From a checkpoint of a small transformer trained on Wikipedia.
Size: 8 layers, width 96, 3 heads of 32, MLP 256 GeGLU, vocabulary 1024, 0.986M parameters.
Architecture: RMSNorm before and after each block, rotary positions, no biases in attention or MLP, tied embeddings, capped logits.
Training: a variant of Adam for these matrices, 122M tokens, 7435 steps.
Each number is 500 + 50 x the weight over its row's rms, rounded and kept within 0 to 999. Layers, rows and columns count from 0. Numbers have three digits each. The size before them is the row's rms in percent of the matrix's.

# layer 5 attention query, 96x96, rms 0.0916, rows 74-95, columns 0-47
105:461442392447546539459508557518545462573397554498428502546509494495572465499576469432481517427502508469542412444498490569466495467475537467456507
090:555553506479518527505470497459512489512514436349580463546540456575485388509464538517542436518461413530480428511543497428541521508509390587470501
085:448416434484458514411523503468543421514421529502553542498524515544596477514528507376466497467510576458489492448479545518490469490463527501524518
102:439502408547551576469581503550544402579425506394458479582624468468519439514525542509500537419523504528587393492567574502512523446529559540538468
106:415438495480537569495442512601470444513399549534465489451575469522543480509554460393510519440532510465622455472517481538531512438548631508505499
081:568500515496441475549477494454508563451594450487436444483480409505407493439451467524499496503497422501427565549550487489525500452538443456473414
110:567516648482431503550409496449485524485527490534500512479459550467396542472441511586586459579494535510434604524474478469479509595514429536468490
095:494534466550467404502470466541503517496550439478442546547456564417458521500539508470481483428513542520518563420466460513430557592471520540564422
075:494401487509575479487560514575447484496539478462478530521447576499623534589576432513472470535555436561545493593516476522542504492539515515586563
109:465456438525481479529561451532470488553475511514439458561476373508548491608561454503421520453538513529600451565569556533552491438467501493505451
073:533563487518465477433483447505478506475472464582465552490531383513363505570575492528482457475583506452494495511503517469489544443508521531525468
111:541544597513531514528441558449470511404548472502442452487552459513469515490443434480433511512469458490460581461488466490577514557505504477548456
093:497453439561494572426532479474516505496460460529503434616523442556450472483428494529513558430532522482471503537443497447475581508478508457544360
102:436420477497460472510476548472538507586504590509505530542463529489478427487520489430467521559455488521517485555496589484453450539362458517435481
116:463487473511494505511554511468521478448593529456581512496476582509441523495451536525511455556471480476558513477510542413421481631445449451571479
104:572531515569457413562504563496364575575546424494534502477423516435556537410474555512512473535513550511602534531588541567466469556523492554581526
108:551501513464576486535424608462493621421572515505540635547536512529496483490514472509436477572443473499552525457507475449466419497437414510534530
091:480495471468553436477433514545447496455464482513387452520612565566480374459387508482500572391570506513601389461504444494562533510570472416518433
105:495474552599535575491434527533447435539553445563550469371517405643550436450548400457522489524545483470388547470543538547557573446612539506586474
118:529486455489525629568419553498479488447528506426579477601531410510465399590432530542417507505533473500492445500466411424450597474477499503518526
100:526509529493522511507501505457526549481533536437537583497468532434552452411440516534481445553450558483476506417523506542496489548436537522474570
116:472500442539554454475530459537520520529606471512450505527420435400501410539447416506404459491443545464549464493507579553527511447482463596479495
# layer 5 attention key, 96x96, rms 0.089, rows 74-95, columns 0-47
079:484447434489555501419539547547539505526463529508502566531556547541553432542553603448436457499433470439568423520608514553484388401463499548465571
099:472545487485435440480565462472465500507508497527464512610414608404508470462482492518441544530518523496489498397469522517430516559452569458524493
106:455475454506561462476516526474437530476446505531509584511586554552571448488506571458508471603497489413523386575573457590483424436455467483412587
073:503513428498562485522470514564446502524443510578463569509571547478559412525550560517403472572477466542557400521530493543469486518508457473453537
078:505473499466546534495422566496510452517491445545475471566574484532465522558533493525482534542476482606567449566421495506389447430550432573428560
093:563562575555469550537533532475514537486529510457465470492401459427495535458489472503559501465483614515420658457456488500525570554576507488505447
091:556537546549439431597534481433552519471600513478474439486414485516466520409476419500550521456506523485425568427455504516466580552502524460556544
128:466471502471491578500509398490589492533442561427561460486540402492563454559507555425481513479464501487503462540540496496470434493470527536450559
100:439456444476551511449515492600475452531469504558549536523556517525556477527497502486464501524501508510615389523515509473510381407499511485435538
074:564533517472533617567446537643466497543493510552583537440510532516481539520477535568488515489612487542505480510456499467536444427553453512457496
106:556611604533466538585481487481534559534529517492498388470462506486415521412472485471540538517521454535362593456506522460554567563533538501525453
083:404415464536565441461553537433586526478541543519533509463414532456498545493542504514566542450488550492454521471443453498445508542435491455419497
089:542496485536542516521577547560525569471541571448421507560513478494566450571642486458434440521485457552426534411508452495559566503575491481532441
105:518488427465474466451554523545498434512484416478497530536545538435529430587478574454542421501630471414616483525535506486558548470421458537597460
107:425523440478521446445470498492417392521508446439372529513542473502473465521461447489408434528467534444647518512467502452531543477446586498534476
108:511523541551480530481452420576455562551391511470544602478464480468551515492437508564501555557492542499605422604539435527527440460552536490460479
101:404565407512496540471527475475440516529434447474453457517470561524464547438318522539479545469475566437592541567609517551550461414399562529494468
107:535503438484556543354492493578508535522470504468457484449474410514556373506509517471463493463473516544465505575478534557438526486580484545473545
100:438493566565514468558478586475509513479494528559633484568509476552476543476554468479535616539452553557438478394415532531419503572493503440488489
118:495461495421541639563562502487490450492502453519471475512480470504534509600450419536397491413459562553456574446513566530611527471467496517481447
096:499527438514466440410563398464480500504463480544487533495529491459491485527430458493421510513409598493608505609570549525493460439423454498478535
116:442491409532466491427448454563485421567459455550525565510529486485487510583482449543400591457522566459488540477494536416537486446419512470493510
# layer 5 attention value, 96x96, rms 0.079, rows 64-95, columns 0-47
088:500516472568480417472507493542593566539515562495574525531584525495452533569424564548483462538544436424497479440607462506521487423475470480510556
108:477563583566487389489495494518505539504584586510550496510446559403546420501521542398442444479491418486470503550523485479456509547485437497444532
098:545543488415443555526455496476553426516485615452407467445463607461518498485539502514476532573559462495500509499483480459625504497597528412488407
090:576533561450518509554492537511581454549561491510513443490516499460464494468505447628536451498536456536536497522545515538555507446553382537513480
100:461460540572462504470461483576457460430553586425383444477497544427472515446506469514514484481483438463550449566556533433527495491552442586561464
097:560518560470485595502556493466495421509526425520520520398451426477480476458516505472536387501494477469480510560449514461511474525545460656486501
102:565485519551474485449513505578547592413499549545585445489512442538509423489519442438536554516438384473446525493518418478384490432518549470548555
098:502426516377507553473515487461509548483512443545472507425452502463548574541480396495574528423410410611538523442454472499504448547494471427477486
084:529486490476474527527507599437547432454384504512470465411575463489525544511537514519594414398465503576531541462536433441588520505470453519508496
097:395472511501470542531588389450562562534521450466456530464531472510493544549520493435492599508621525458466535473499469452478477562466561430460447
111:547490444524492582438513503478466471469479571528456520506379506479506509478516486527489549462410484512474535480527411527418499500506701506554487
099:558525463461506564461476514518436528464489516561434498381597542425514501445532520419520469493533496523464544529429524520438536500550365520460509
099:501505516533498389562353442452469555438581424572480500401458550515495499475521495466471468506510472531553495471484495466467466564540437546505561
098:534541608451513468622555464485467427421500575501495548543511496435512454490495488482457403587483492576457450460515546457491501496535455509484456
097:392505607477465367517447544452462539456525487517534546511456442542475505546519485552476508696499501551462436502486529507403573603475513479503430
091:451565533490469495531478465487472430442543556612552508597454466480539360480522496475484420590420499541455445496439528465420459514424492475493598
095:525517534407488355519558502457470489528521543529482514561565511600460527523534532481471500610547543511460514471526520488584524527505498491554482
097:559509508597458511597504451504534471461455454606510472518479559486486493593481491473475529486405483570537485414610460459487447518451511435585483
097:431501563517454520522498439456532564497548479515455448535420453525475458468534473451508410592497497608504461558561553518468486515504447551528524
099:580445493494471508513523460481565446553531436468538463539488477555486455582535517491508479424547481449552488437526454585401546443588557561624492
098:484502528428500526492587380488581559534481484512583488507462520497589561443477519463485591474484588453467531488498419619548481469506547404390421
113:569554471471501424421508456495508456524526441528536510484517499507539445517488595446521460428444516577545539552478579569500511437508467528530573
114:498551585488480571498418386522533523547505555384546485436418408467539566535474511435444460525477463516478478570476451494504469449510477536490505
095:523589489589474464483466538445446567534440520462549525591558545526482516521523474423421676421520469501498472500535520528490489514381396501446432
100:488489544500529529468482470461414546504493622474441473499520513526520481424470493479499465545444427560474435549394435645503459474546406583543501
087:576545539477524492456421510472542499514389484428516483579552578421504354466494533495482416482537460421512523388456450547456523575523537554448517
093:458455531455511405459471563483459385487447536483457520444494481414518540471527523543560480509398456461436535576542445581596495480515486460521457
096:499481566488565480516552631496531450511439537370428452614554541472529412463498508567554483515516523599540446477449452532535493489453531452499423
098:575503472495509449546440504508629509485504424459611532553469437502504399451515546505475548545473529515515467568523551589555443491505516515550600
097:493473498538478599537510521468434465595431469460450539493467522462480525493540538483408503495543520482499509490572527614483569460512464565522460
092:663487511459485440438527517453527453559514485515461544521496432529476458509504427470554480503434417521445447405587559560418521495480462536508509
098:410546481521504562501421538524461429488412491424534464559424491451548533542507495497456489489497468623474578405474391401411525475536615456556484
# layer 5 attention output (transposed), 96x96, rms 0.0835, rows 64-95, columns 0-47
092:423477460451583542499510481492463486469524547456488439493551407489492499484439453544471534507504498449611396541567585476477404451445584471585479
109:491539566433474562507506607478487503496572449530539486581469445520462476576622376443536547530494509497478484506527549493506557523490451484536416
096:557331529496597522505451529446420573471553479524494487502442520447483532556539475554529515503535513537448546511415521494494397559471466544512530
101:558537620516571569487452462472511540525527508481508475480580526482439492479614491500432503499487456514537392528548444557545448484534531575428542
101:538536517504511432583562504492542543564504480516443467450527470498404418536562413469639535564522493514430459507490573486533537545503481557391479
093:494567490466544505529515473600458536539444462459530495456486484577524554462603434438528446442520565509466474453509435580563526511511535476519572
095:511506636560523554502563471566492499548472486487557559442534526578510603555555569359547440544545459436468541563508529454493545463503519469496414
094:526444369506565550460538435477511476423505523528563476505378561553408568531527582548452491474609511516477523496374534526508491549542479541539533
090:491405503588563549532509461461454445540522389454481469436467557526503604439637543535555419472468506504495454399488508477549544521510437468466511
107:607507462439434496491491473429500574442525554520577539509447545470574490444498487516435515543435571466527468476413407503435531478447542516492579
096:485537578541453446533490496543593434509489509536498556531508591457590558588464514446531493493571515514486569546423499436500431521505524473544534
096:548377484495596565412462528538410510490481527528513503474506473526523602552499504482544495548515460453436531476540568439513555542596454445466471
087:440333392459516547471489510574437530427516522508550442454496415531489451504462531554522513428523487531504468471533566504536517520552450459525444
101:513502502534588493509442504563551450475524433537486455499459427467472415528522408456564499536429491538519493484534540548502489402493478533450548
106:413533523426365435545466516618447514473503517493471499516350479500501454449573580574437488577478469439473489433557457587541545517455435527507477
096:433476455492463455546447514508537530460533450465541445526506453545529434593462423486441544501472488540559580486489460464591535416449381510500456
094:574425547443467418504425496494449496449588425467433542511470426478536535515490530586551446508453523483540476540523559487496385526444534514527457
099:456398355526497511467517495461492504474563444459476402482492532487378469480452525575470516397521443530608445536484586414535547474463457513517444
100:606524532446497507581481513497368503506491459432569486489481553544519437506586474484516445528440505542425492530459442605523546483522438475444497
103:491464479475502520460612431512412505521408505452457512524626531537372555455529593474516502486531488485543443583514539519510510468486460475501419
099:507490467546585509503532417421483526512497496529562612514429562530514537518547540518441404502525577459484514565449529510397496529416492502546513
108:499500394522569552533460435464399468464472512565466463534604528509419554482515535485435422430602486509536533552559516519537546487541463445527452
110:552589615547474496479443491548548461507442505563599499529516500483578511515484422477461484464530576488473445482451385521516440481537581513481607
095:544531365470395581526506549496515533466485462499508462573445475509470429511428393509486591375452476528584520560498551503537467487481519472516502
104:530471361530499499496488486471439423517460576514517498537438475466418539535503478517528431556557549483464549533485618536526403479552479474542530
085:490474488530503461501518589493632412524484521450493534550506373512442517580449494499490529557426508510516575487498433438433516445445394487568479
079:562502560552484490586447490500554466588487442515528590482470554508489565528584434489516365590543563438459534471440492445485428615453471504504550
101:494502374490553496573505531431565498537528457495446447560498544499365487467498486533515522545420469517447588528443524487461476519449467523551512
104:501557584523532490509504494517508516553559432565585525482590404553453434503509551471466450467500517463409596542522525449425435497541450514494398
100:628488608470504506475496548540456559591431497509528525529550591456526504480471459493473502500499462522540441551538524464443473542501452484448489
102:518439573488501502521515468572568424456464496528519490427518513525384600549488472522460448547535420455594448616498469547538518414530441559516508
100:419491444550429502455442570475493448481406520520500529596465540385496508593457592477471540442533512563483582432465475414483479538427418467556491
# layer 5 MLP gate, 256x96, rms 0.0883, rows 0-57, columns 0-47
088:599538473512557411512453427520527445496533539427531573412451562511523528522541418420584526523532543496510499517478493423521433485569518539587506
094:521579496489472464486516475534454566523547442465442512493510449473410481501468518471503562472581510459418564542563510487523515495527500502574370
102:531414552458446399487425436346479432474590475473458531557557345518554488524510532505578469550507499454516506561468520462567505528452482539608512
095:444491476498473553571487436460478540450572471431546429456529479519425510518418496503596528401478612524571430492447540516576542529461481412490410
109:472482469521447574554407519489576604486478510547523517467372521444509535554441558523545555446497399452512561556454508461539448428502449535530536
104:445501489460443399451397449437537485430453499404593516580498536460448590519464572521537519487438541478431550598434408543519530521485533502548506
096:553523542461475562515469493560585526492551569508436520529524462458526512415405544542480510576520478528551556529463441488518603510605462514506534
093:495517487501512395504472416526524487517585527497490523486518453505536412478496397462594585528503449512553588512556507500490501494470601545513517
101:581535502530437539659548456477524545500403572397497457463467482515452471508453500481438482574439441521458539441468480459491482534522483507461570
109:439520500536496495506545449401469569564526567487489503536426572381514421420377520477486427509481606590468491413528469462426544603518529453421547
103:516570532523573596570539492449503520499475538492621408449432515461493458562473414502449455485460500603475525512488609484592520541468509545463534
100:478459490547530502564561510426551473495580451547448451426501532454474522468454517497537507478457518597544458481427531517454589439411505506450333
098:466537488587473428460479508517423490511532425447443457551457523495432467474507561470528452423480389493548506590532475508538574443559452516537445
099:495551515604562534554425541498448530500542462514515430445587531515472582552401504486572462520553480514429552506591523487408555507569417447577504
096:473459487509481551518533533492500488515553487423513491452507494477440407496484520481528488594412531525521438604570578566550455480504604500577452
089:502516532500466452489508568450428419510503449541488455535465515532442485486462542530488374603525508524457563556530489553491423565576468469570492
104:577450586467415532449510458484559502421456554455476432485418567508458545504460519530537509511516465473477500428422608511397473467479463515478505
107:486533471441456473503491664487490485441451495479523465466519490503574440541522515556562407452494455576492474571393418534612495556457479531543484
117:507553482466391466477456508501555519413457470493555512488493505516419551429438464567534515537482491530397539586625399508513542540510520505498464
105:522524488461509463494456548570496504494535511435509511433541543568484521390368473435452437481534567430441524415607509572522520500516495449472376
116:460476415499403470524454509466519438465589439581512509532524461503561491520465496582453527461513465509432579559433551465505496565363474510610446
101:529489594515498501456479533527442578497482470500520524515558524522538556481518433541455486498491497447437530551469585474510525462507444574508403
095:464479506505558439521551490470514528335491476483488488442453555451449548398459558445511533580484504511570557487443434536458462530520587515407471
097:615648559523562463495501503571525478508555495462444532544540518439487585400403521614571566445520540520485559448500460505554571491521504531446455
099:534506468519492544493446517522552504526471457574453463525583538450529465510542538471524487455520516503495534579423565489515545507543430581489563
088:479465503556486438473519444544530365517471437572457423506476638437458513470511432460541511507483558473520451509580519402496506585498537450520483
097:454548518538488472579431551479475475476492447508575453504424511534424413526504497579449470437508512573386494526558505508455536530541512590514523
119:499505544537546564608378523503604524433494544476570425516483444522514525518420509479556491482552481538473544443479502490382535504421510509503526
100:490478485600486435552456554445555449414549542445426430488533514444535552507536529480540450572441593519449516397565451505507491517501492382494569
104:430432526561459434558492524442519515403527506617505496512562440489438392541491462491522472503456468473378541578535574518519450536481400526498491
099:497559601404485451516444566509512455577600512476505564560416564511427514508494477542530515542456448569454487638458524429561511447412472568440443
091:441477433481554458394549466537526466544460493532400370514497484455490549532499432621574577482433469543504543532481505525515438457598495497529487
100:498578550402488494511518434547388430572541468462474433479476472497539548426443482461469456443504517510498530453475560490575468517561458466547536
112:461491464409426439554461434521401474519435497538548459471595522550392573403453462464528469565487564545509513448519476431511477535496590467477403
103:489532493457472509513509444450493509456547426599507462483572487402408576384419511453490550416539560470501473447535528466464534513461449598426429
089:526464506549461475476525524359447506456441458472526483543535487559380440486452515602527468591500462475526539594470481507506488475424441458468394
083:527546488522420455493438443650410515496538500456539441433459411450511515432442597541517409514519432510522507495524464499537530455538533455512480
108:471521512486450468503480523511464572462470503512453521536375412456503521513511573396486484466498531466520576475513537502469579443498537456477581
093:484464487551504543517486511437540490459463494589487457504482549491468487567433464476533439473320541511521588590428556514494475459529534481561481
113:534517479498454455531491481477492473431466459543430460530493516549430577483468500535543508443396502490438595458463563488514575470429509453462407
108:602504526504530561517360478485507571508485564453530502429395560450421576486379457494573528520494534461403546466453479439456507619576505535516495
093:490557474414479517482503534470413548552477493491544469482511499469455523555501449514418547374439552500460584530495485537373421490471513452428436
103:516538464542388536382457437517460491523464526496477447568464393488458571537456585475549457485510467575517533484514431605449529469424516586549430
096:523419514441501576478459497443461518439543528423479511565429370496407479509423539581544552499469486480564473498509509494495440574461561597531491
097:398552497490463571521433467518609500580429585531466482470413492529520544539463531554603448479539455469558579535552493615515461462473464518482502
097:518468561467421504440607532572415490486510526548529501454504444511509506444505558531564507492471626513569499523593452632556454580448496474598466
099:506575450615486517486440486541515479569494486543509462453433481475468520500489401398477473472446466502523565422442469496388552534519562522527405
098:523596503591459397451447472537454601505477483450479537428512528486548579488435474498559410455589456555458529489596480528528486479528449515538580
116:571505454494550501492440562407523581458559443498496534586487478470497516554455546499511505421451583503460567460486507541451516540443493554597502
110:614568531506441488515544438523530543471584417421455470445522523526481457397479441528539497428501511484559495491533472523475592491469561510536462
108:439528420507483510447457553442521603425553510489492447466447416400529480509440558509545455501543378570483519549574474470460468528525547593534492
096:458556421528521499414498506493584426552523543497404449542511471470530500514491447479444437531566423563396550600600479486537548514400538502480514
108:447534453525532587568542520364514472430556469537563442497515512491447472525449486536506481407447534437499493511473516548440522557533358505552475
105:467506451470449441436455482460485481458456506504485518507515474488468470537523410536503427488479543606496543453505469421472493563402456587519534
106:511476499559452523552525467497464573462500489487547530423530539469519472377450546596616549494473515506440423536459363549472471500560530550373552
092:368446439450491429435407471468447540548505529509510506515494435452478506420445368506488468509478557389440547425502519495482530473466523478504477
092:474485564454483510506470440482421468552508462456484475468547573470445533463463529561474513436524517432491513470492514545532491571524424606501508
094:591516469391461443482512487511483529415509499600544476558620595403562428531544573517502410483483491483494511498532526566454530524467500373528506
# layer 5 MLP up, 256x96, rms 0.0883, rows 0-57, columns 0-47
086:451493605463489449445518422488469560630474483474421571463444547566472463442571505429535572441531495509482496545462417475472584480562500449468441
104:419440550557515542564531540557461564478502561559532544628516478494499480521545527533419578606546539538568465485557522501448544484523532502586489
092:441502503529522499534583407512452525640433437569580470430498434540497505376563432521489563490519542459506561517576364524582439523514529530444476
112:517513524533505497519531537476561525435486404405523525457504413447446468428521577495489509532588539383483481443460470565378435561551531601543525
099:465411515444545438545474480502538478520467411539443480509459451598515555562513489459447481473544516546467547430459462459558450587475506418521525
103:500457562409547463491525511530484570563460539409468490422416560481459499521497525468482414513534532543598540489544485535535422521457495487490423
094:478503493559460575467445625541519498576475600443555405490489585502532514446513491388483425495512446442463439423508405570423503623494511436404450
087:495519486449485554483420486443469487476541540578439531499491503466542410529554526471464483440436611543548454523545566537498464585386494497533513
100:537400483524435467510497466536577482456586436510496494464508503405477447492506540487605607531516458491537490460494534518505378526527573550558468
099:562485512396524504570465517436478459475479539418485476467463450460527466501538576572561476502478519522501448556446435540484585412522493613508526
097:503452505467392415502525462427492560382522544528541623532610577557554507472467431543465481586516483485523510453583515490513387570503489555480479
092:523415493528497529472533472471451499556468535522502508436612633503509474481562533572486421511459568461543505441477489523498483483423486492454414
102:487499476517459448531492583550583555445516551484465566516523432585655479478521433488522537492458559516523498471499425538446415504465574482518596
107:521498521490463451439488484545445443457481585448404376494424507404514528486562476523484541506486496565510461650514505559530468438551558523528507
090:522468482496495546535521483482480506483561565539485451577508502346534386498505511523560560522407475624569513508475555435482514526421524419504516
107:477578445509470561412470614452535494394525455464574537529446508550536538526541444493475437542389506507464513532579508566461485513406542506506527
108:395547519435456525488449440480476548459484516432526486438483451388407487457540587386518485546494454482505513540464507421574518580489512405514556
102:531505435436507530515555473463443433478564555568590546499555390498521538511484535548523459524565511488582506503449493557509426559474583479545601
118:459483541487470489450486592529542467509515508595505508489506435542503493420509473545493486547378436518534505551527478489478403539521585541470593
107:475402490533502550589501535466469535477443508527530555517477507438509498473496521520486499431418529569480492473444542496555542583468476450597502
106:492518480452528523598542451459464555524581497448594512544451448513488529441439474451500604498564510489589373531527508543483514480480478481462483
101:519519476420464579556424464539505523491545559527509442482510453466630440458486480412391488481516565574536503439436471426609459547556433519539472
105:520500457516510430517578487591515487505575581532502516555494452501531600585471495495578515519567413404480461475481439566618489553549557472479487
110:540544582455465475642450528557532525549470396537589466516500466428538489484438538504450490432514498559575418415502506476498527450560506515519569
100:493397568494492478512544495533502459419536467512486550509530528493486511521436485577489561430526536391467441396432516499505564512476581470552559
095:544482598513430496509562457422489577443503533381572514449510494506400481462446498521484483441506442605562531586502516523534511519462495544547418
098:545483386486396481542538566488565598470446445559613435513524572517456528528486485479426521515474475466407503477477480534549490508375470607513446
121:398530526509597410509471515525553479494520619458399464531539508392506581428498586420429614511467473570538486522408499519464590495442542439517469
094:509581457454565551543454433457478465488404598505470548523516449547517545501598440456483574520599505403477421495464468482474524493577496493482497
109:522529602584386509486380436483490531450462520486512476468531448478492478508434503554479510465492507526446444432499543598593542434480477467465424
096:475447523543453588541601587460502538516458473481563367484549508576472514568592576445482541531506534405509514465525504546440508498598450477511530
091:516544494396490430522484523580476510417425550390462516478417504520508516423462539442503468456504568597520568595470549473477510487477561434514550
103:561467466424603476508564464527507434499491518579521496448538431564486459390485471498474465526565515435520495491494456532506504385458483509428485
101:524403553502517458461515505514506464459599466540556601464508518523489456506482432589486530625430470453472519498488482557467502496569445467550507
107:549495517545491494445481429448556564455525536444575504584428502563430482391500579486546472431388560555448498615497442494496407473420461452545548
097:527432428480392586496471540378471471471468423518583546478421515466604490426554366510473526454463465498456582483442512350528560562529477569516444
092:489497495518533464602441478449498534473503452514441514589497441441531491509449611679445453548443481551462510467427516490491594598454484500541505
097:497490495495437567497568480449505510577423494457445447511547534497523506427434452468643467484485585517555431539440467525459481439468500497471451
096:525502546523577534561511625499534546650503500488458477524531486504467464574641562547424467560466521556462478510533507481508456469544517489601546
099:529464527522522456443487528492473449503593501493470501511540474507539513416557502522434501454589512498623496575519517517524429482432486510520506
141:429589475514487476509512400417526413546511517467465457458531488516455571443549446519481471416591454501496463530547536548473499488559491527488428
106:535624453465470320521501485559507462567556489599514429523531548565389449426532461561434487591536535473450487581495509529471455521453519508508411
104:534516404545541544515459607531519473529480447589507499518488454605501455486510461564443477480473546479422434587491451578469514448532484564532556
099:550528420488486515425385461474461530483428462542509554469455586454581584555447544532483532544537565583378549479494593498499479466464521451464500
097:555538466600454424491509488541547453446443513387584596496468522495463526438534519470433465550509550509451497491507504510555488537443452546452549
099:545449469367436480455461444560493541475538506466457522502496557515434440532477567462498471447563552373531523528448446470489443482599399485558490
107:507424503519427482551479495453591559436584452554526498540469431532437448490544457511501435560369424562406487437475483468515489491520444521525475
086:560505569473508542485411482515449559527635558456510606502492519548431488518563553512507483476522434502495542484527395499530487535539395469500468
103:453473473480520536406455526418485558515458492636481448658498410475485405561472543589455498512495539556522549496485514426512556516421455510541533
104:483526388500487510459570493509418481541440549478478495513527473486512448523444577454478453524580458530484558434452522529546456529517576459443486
103:520454476448500504528496481548456561468460492577523403379535474519497574421516573509523501457412471484507493488363497406488509466610615498502457
092:454478543537516507580515504494486516549518554626508481448476500522481388571481589570494500561432573444477600519446512467482479428536542486457526
105:471559516529519452474534548430594497497519428467545474527605388472479489455533499576529421616483507483492530429519460536589449462438533558527457
097:529487513583499420491462511519491582465485481433408432467597527515491532405538407511593436581563494554585445426415437506465496524537497430456559
099:516495479492469588481512562494481491477536435382521496417538539537521604506483602576445531451537425527460451518444521457513489485563503447599452
087:449550551459476536554543515541482497541593527448482476525402417416474511528487502498453382529425552520442504520482633558391527496442493528543506
104:517629514528518543537426437529536603410477497443494474534564503494422488492490504482612461490462471540458594516470528473466528535445565466549503
090:489501463442419424542543526576497500465530492472455474479502425483534480562579518515522383547445473600533400557482572534525569472571463447421409
# layer 5 MLP down (transposed), 256x96, rms 0.0837, rows 0-57, columns 0-47
083:410526445367505482490520505491500512499512474527443498481550429476414442499364562597495512462506477485561505570536553539497492461533468420495539
105:516438457498532492481464577497510569435558539597498586515413460507607425495513518509449465580448525525495486503488556516543434402530555498453589
095:460472536553471549465476477457534525482498425558518393490474557526434488494467575451506485412572403475495378530564544442471532446525450488464435
111:532445439458421476526541559533490544457532424443441422484508428536539487336540546378446502470558599488571488512471595558511513483571497406521438
098:470476492497423567542432411543440432475428513498499390504475551496539470452575546530428482500492516543491506471503477485519414426554521493437541
106:531534520411486553467609553407449539486524487457359499450436485524533487490419539444552430451479564525593511497523488619459496446440493524483458
096:539437563506471494521533434512491438477487503536443423535426559523424534554434426467515464518538474556537520482488550507483522446476513467644462
091:509453470466526509517513455635580524551434481451562549508543554524472524560494476509507500489597498438453503509615530559510478528413452555512522
101:477440470516461530395425499533494511606599552507485490518391420577513411488541549501495462488483459477463493615425523404483473511494510526503475
105:429441472503509503511622586532395533434496532498500544485514422524565616529533544466504440401504529586512467515461485561571544514520481427432427
103:461438515488522486482533410430525426458495576540509573454456514412542507457433539438481488541479485567483535398596568597529427481498522465511554
095:505564557462594492547456527528426437454447519546488499555500496557513488579538411485523524454500507539556430481490428548446537523479560516467497
101:533514505521539515530557503530466492489451513505515454469511406549539484539472536467556584499494545505442531527517396468485583517486507453591521
101:584535493454495527389488555512446520537506524401460486453466519538569482524538516527538504476525514491467579565392351498554501443547533500517525
093:412516548480506423499552436562557514434526486517481559428404444532448449622504469442533519423534487505496493551449510535407560614413497486458465
104:534524519435512560546498603475440506541561480474482515538571527461446474471533539546486458545474440499624527583512506548508612494556477586559580
112:518521526439401530500399433425512511486449534421482567512571510596569413528489583477520457482513388486473560513542480494598456551491494494420522
103:506473401493480561575502399517549500522481457518555511470515612533436376416529490489543552565489419541457416493514518539422473467524454592540496
107:549492608472437515479534517500511542525433512467445439554560512500531408507476528577527485520373490476541456514505517476502571504529542602520578
106:504467532461560422459520535368558510542555537486494495494436465508439545471522403393467485543426522481575455575511506548516465462619502372528487
109:477529464551443510493435528477444543522439510515518493486555569588455523550494647473521481504387429556447535410550501566483423507563581523499499
097:509451530481496468488484476546457563431478514496567490476469528590561520524464448495550475465424530431547519563509522556497591451592474552494456
102:552568535528452565556391452576507494567444582581539466499495514557542489533542470538483536482437507558468495571570514488481434488508419458449503
107:598540426567507498421540485497506538448460524450522516510512423555458457472500461452519570481483507412505439543479490577559444493528459481414524
096:464448478465505496481468487497531459491414523549489426471459543528477426429495476518554481470499446474602457508436432510463611480447553482565512
098:554554478492462471458609419546541419552491476523472578543481572424459617498524559441459487530471491516501433459581548477533452531496513450512537
103:523490458532575523399495544556466556493500478583469441484515592537448591533488540606408503478451566429492515479505435515537600423530428493541413
105:595518498505510425472495458549480476439494462516511475479557527513580470454410552477546528496520535569569458464494436491566635483496501490455570
098:571459555592486524575423551547429619611520619477490431519421506537481510510582444475548522457566434418521580505531537461463524474515492531524494
106:537456471608505512521482518492627476466518517634541481504460503430486536519464494601468402444458454446526493493546465548449505480435518565531531
091:496495544493471449547578487490480391512489450492481545438482594502492591490433497490529501499479524511530498522553429499537530458467562516550487
088:545464544441484570445444485436568443539563478508521489551467563567510464404501427480466524541566495530454440512550475461506519547424485492491549
103:470479514589568507541508452435496464535474574398510481523588459590543478521538535529431550555494567525464476544536561399495585477583487505538449
100:459549499535475479489512536473399476610498432520537543517486486419514520383552531419444488525465563509446528465548468390516556532611488535407471
105:481464598427381448476500461442638391397515442424486487534507428479534468488515441542579541523540573500530441503459476533431478521470461502605384
099:411499424483430514486514501411506491444490481479523494539550441561500470537528435485523498549514452517476479480576545476500534423514550462619497
094:556540468586493468403555481647472516488442539437534500375446512464485506520465542441518548455481481449503510552525487515541520425506469468506514
103:631533478478446536472416570458401612508555602418517491444580523502420505506540441504513446486509401538511542446493428393486471449439556549466579
090:454647518511528574515440466558558515535470563494414557439568483517532473490526509492446421485514511507529459514563570451512704566591413473532535
100:451462529475474413478529480518602565491498487545514510447561504480482442579527507468444471552583422506491393573593478478523598496496421411498427
113:471555511578529536547451410413634494485521517428514503412443528539489538492555482496543482479502481468464520495470587571498544556519531510525500
101:436468468507412532511518556556487542568499472427481580425446506485503431582523432545426525457480607526498469566592461496555541540515498453404474
109:525505482596533443502571523578435526609439567441492540510420510575521466402481408614580486469541495575522432526521516503501527486478554462535550
101:419511475504432454428433470469513496529526416483495443524403514527442502530427484438490527460463586547622393545479444472504391568437477471497432
098:476461491587563531481500495522479463415500371555588494444479526503612437520392546553446494508385574535523456549534440468510467394436480412477456
102:515444596495538567550561571473544457532424533554386457537466502568457479515453511479474506509511531576553536519397513479512537511564586522581390
101:485552452496472474570499464525594435484525498481456447496398523496419445479526437476428464455466431494453539376441507461512448577518447524543420
092:486488498518556606550541511432469421573467416438481424597527529499448486546596400515507544440478517433514529482427515529497571499434428464496458
102:385541515602529471426500518536395473483590552427480490386464493454482596489482535508497498538556477503560482557488421487465547485583530534451511
102:405517421456425514630460479545497494453518481524588524430549497491540417483498494468444446440495548510578505543521574519580418495568483468528469
104:432424520440560481499529546511550549431499460498469415379497511505517522568464422528468546598552494577472437465513608504436434502439532571495468
097:525543478565404497469304423490490507497534464523554468451538459535463484440500436491478506508505490519456519489518552594482512561560450523486542
108:645429510501380522551503551412524521477523430528468485510553513473498428494492558431509552581485567390532509534468543549479572521480516506607490
098:496482511515446532460495395503469590466508563497442412489571591563453525533524499400550455454410457495525467534605440527578493473466459511455495
102:498494445472470531441493536460447508488468451518466588435494532522460498561430517556523476507451635533533517605509513544428553565534495494537488
088:420440537567528494556453526507519453493500498496510483496587457410514578536482418548450479580517469447421537418430540521486384488385535448519474
101:512495467532501500559402370488389562390519499467501411430507543448435442504515486547507463455498504456562425539449503557514535581476474463489520
095:426484589485502506519581502526520501566506515489427481535564420422529461377548557471557512475538487485528476509572535531423524443506429504542506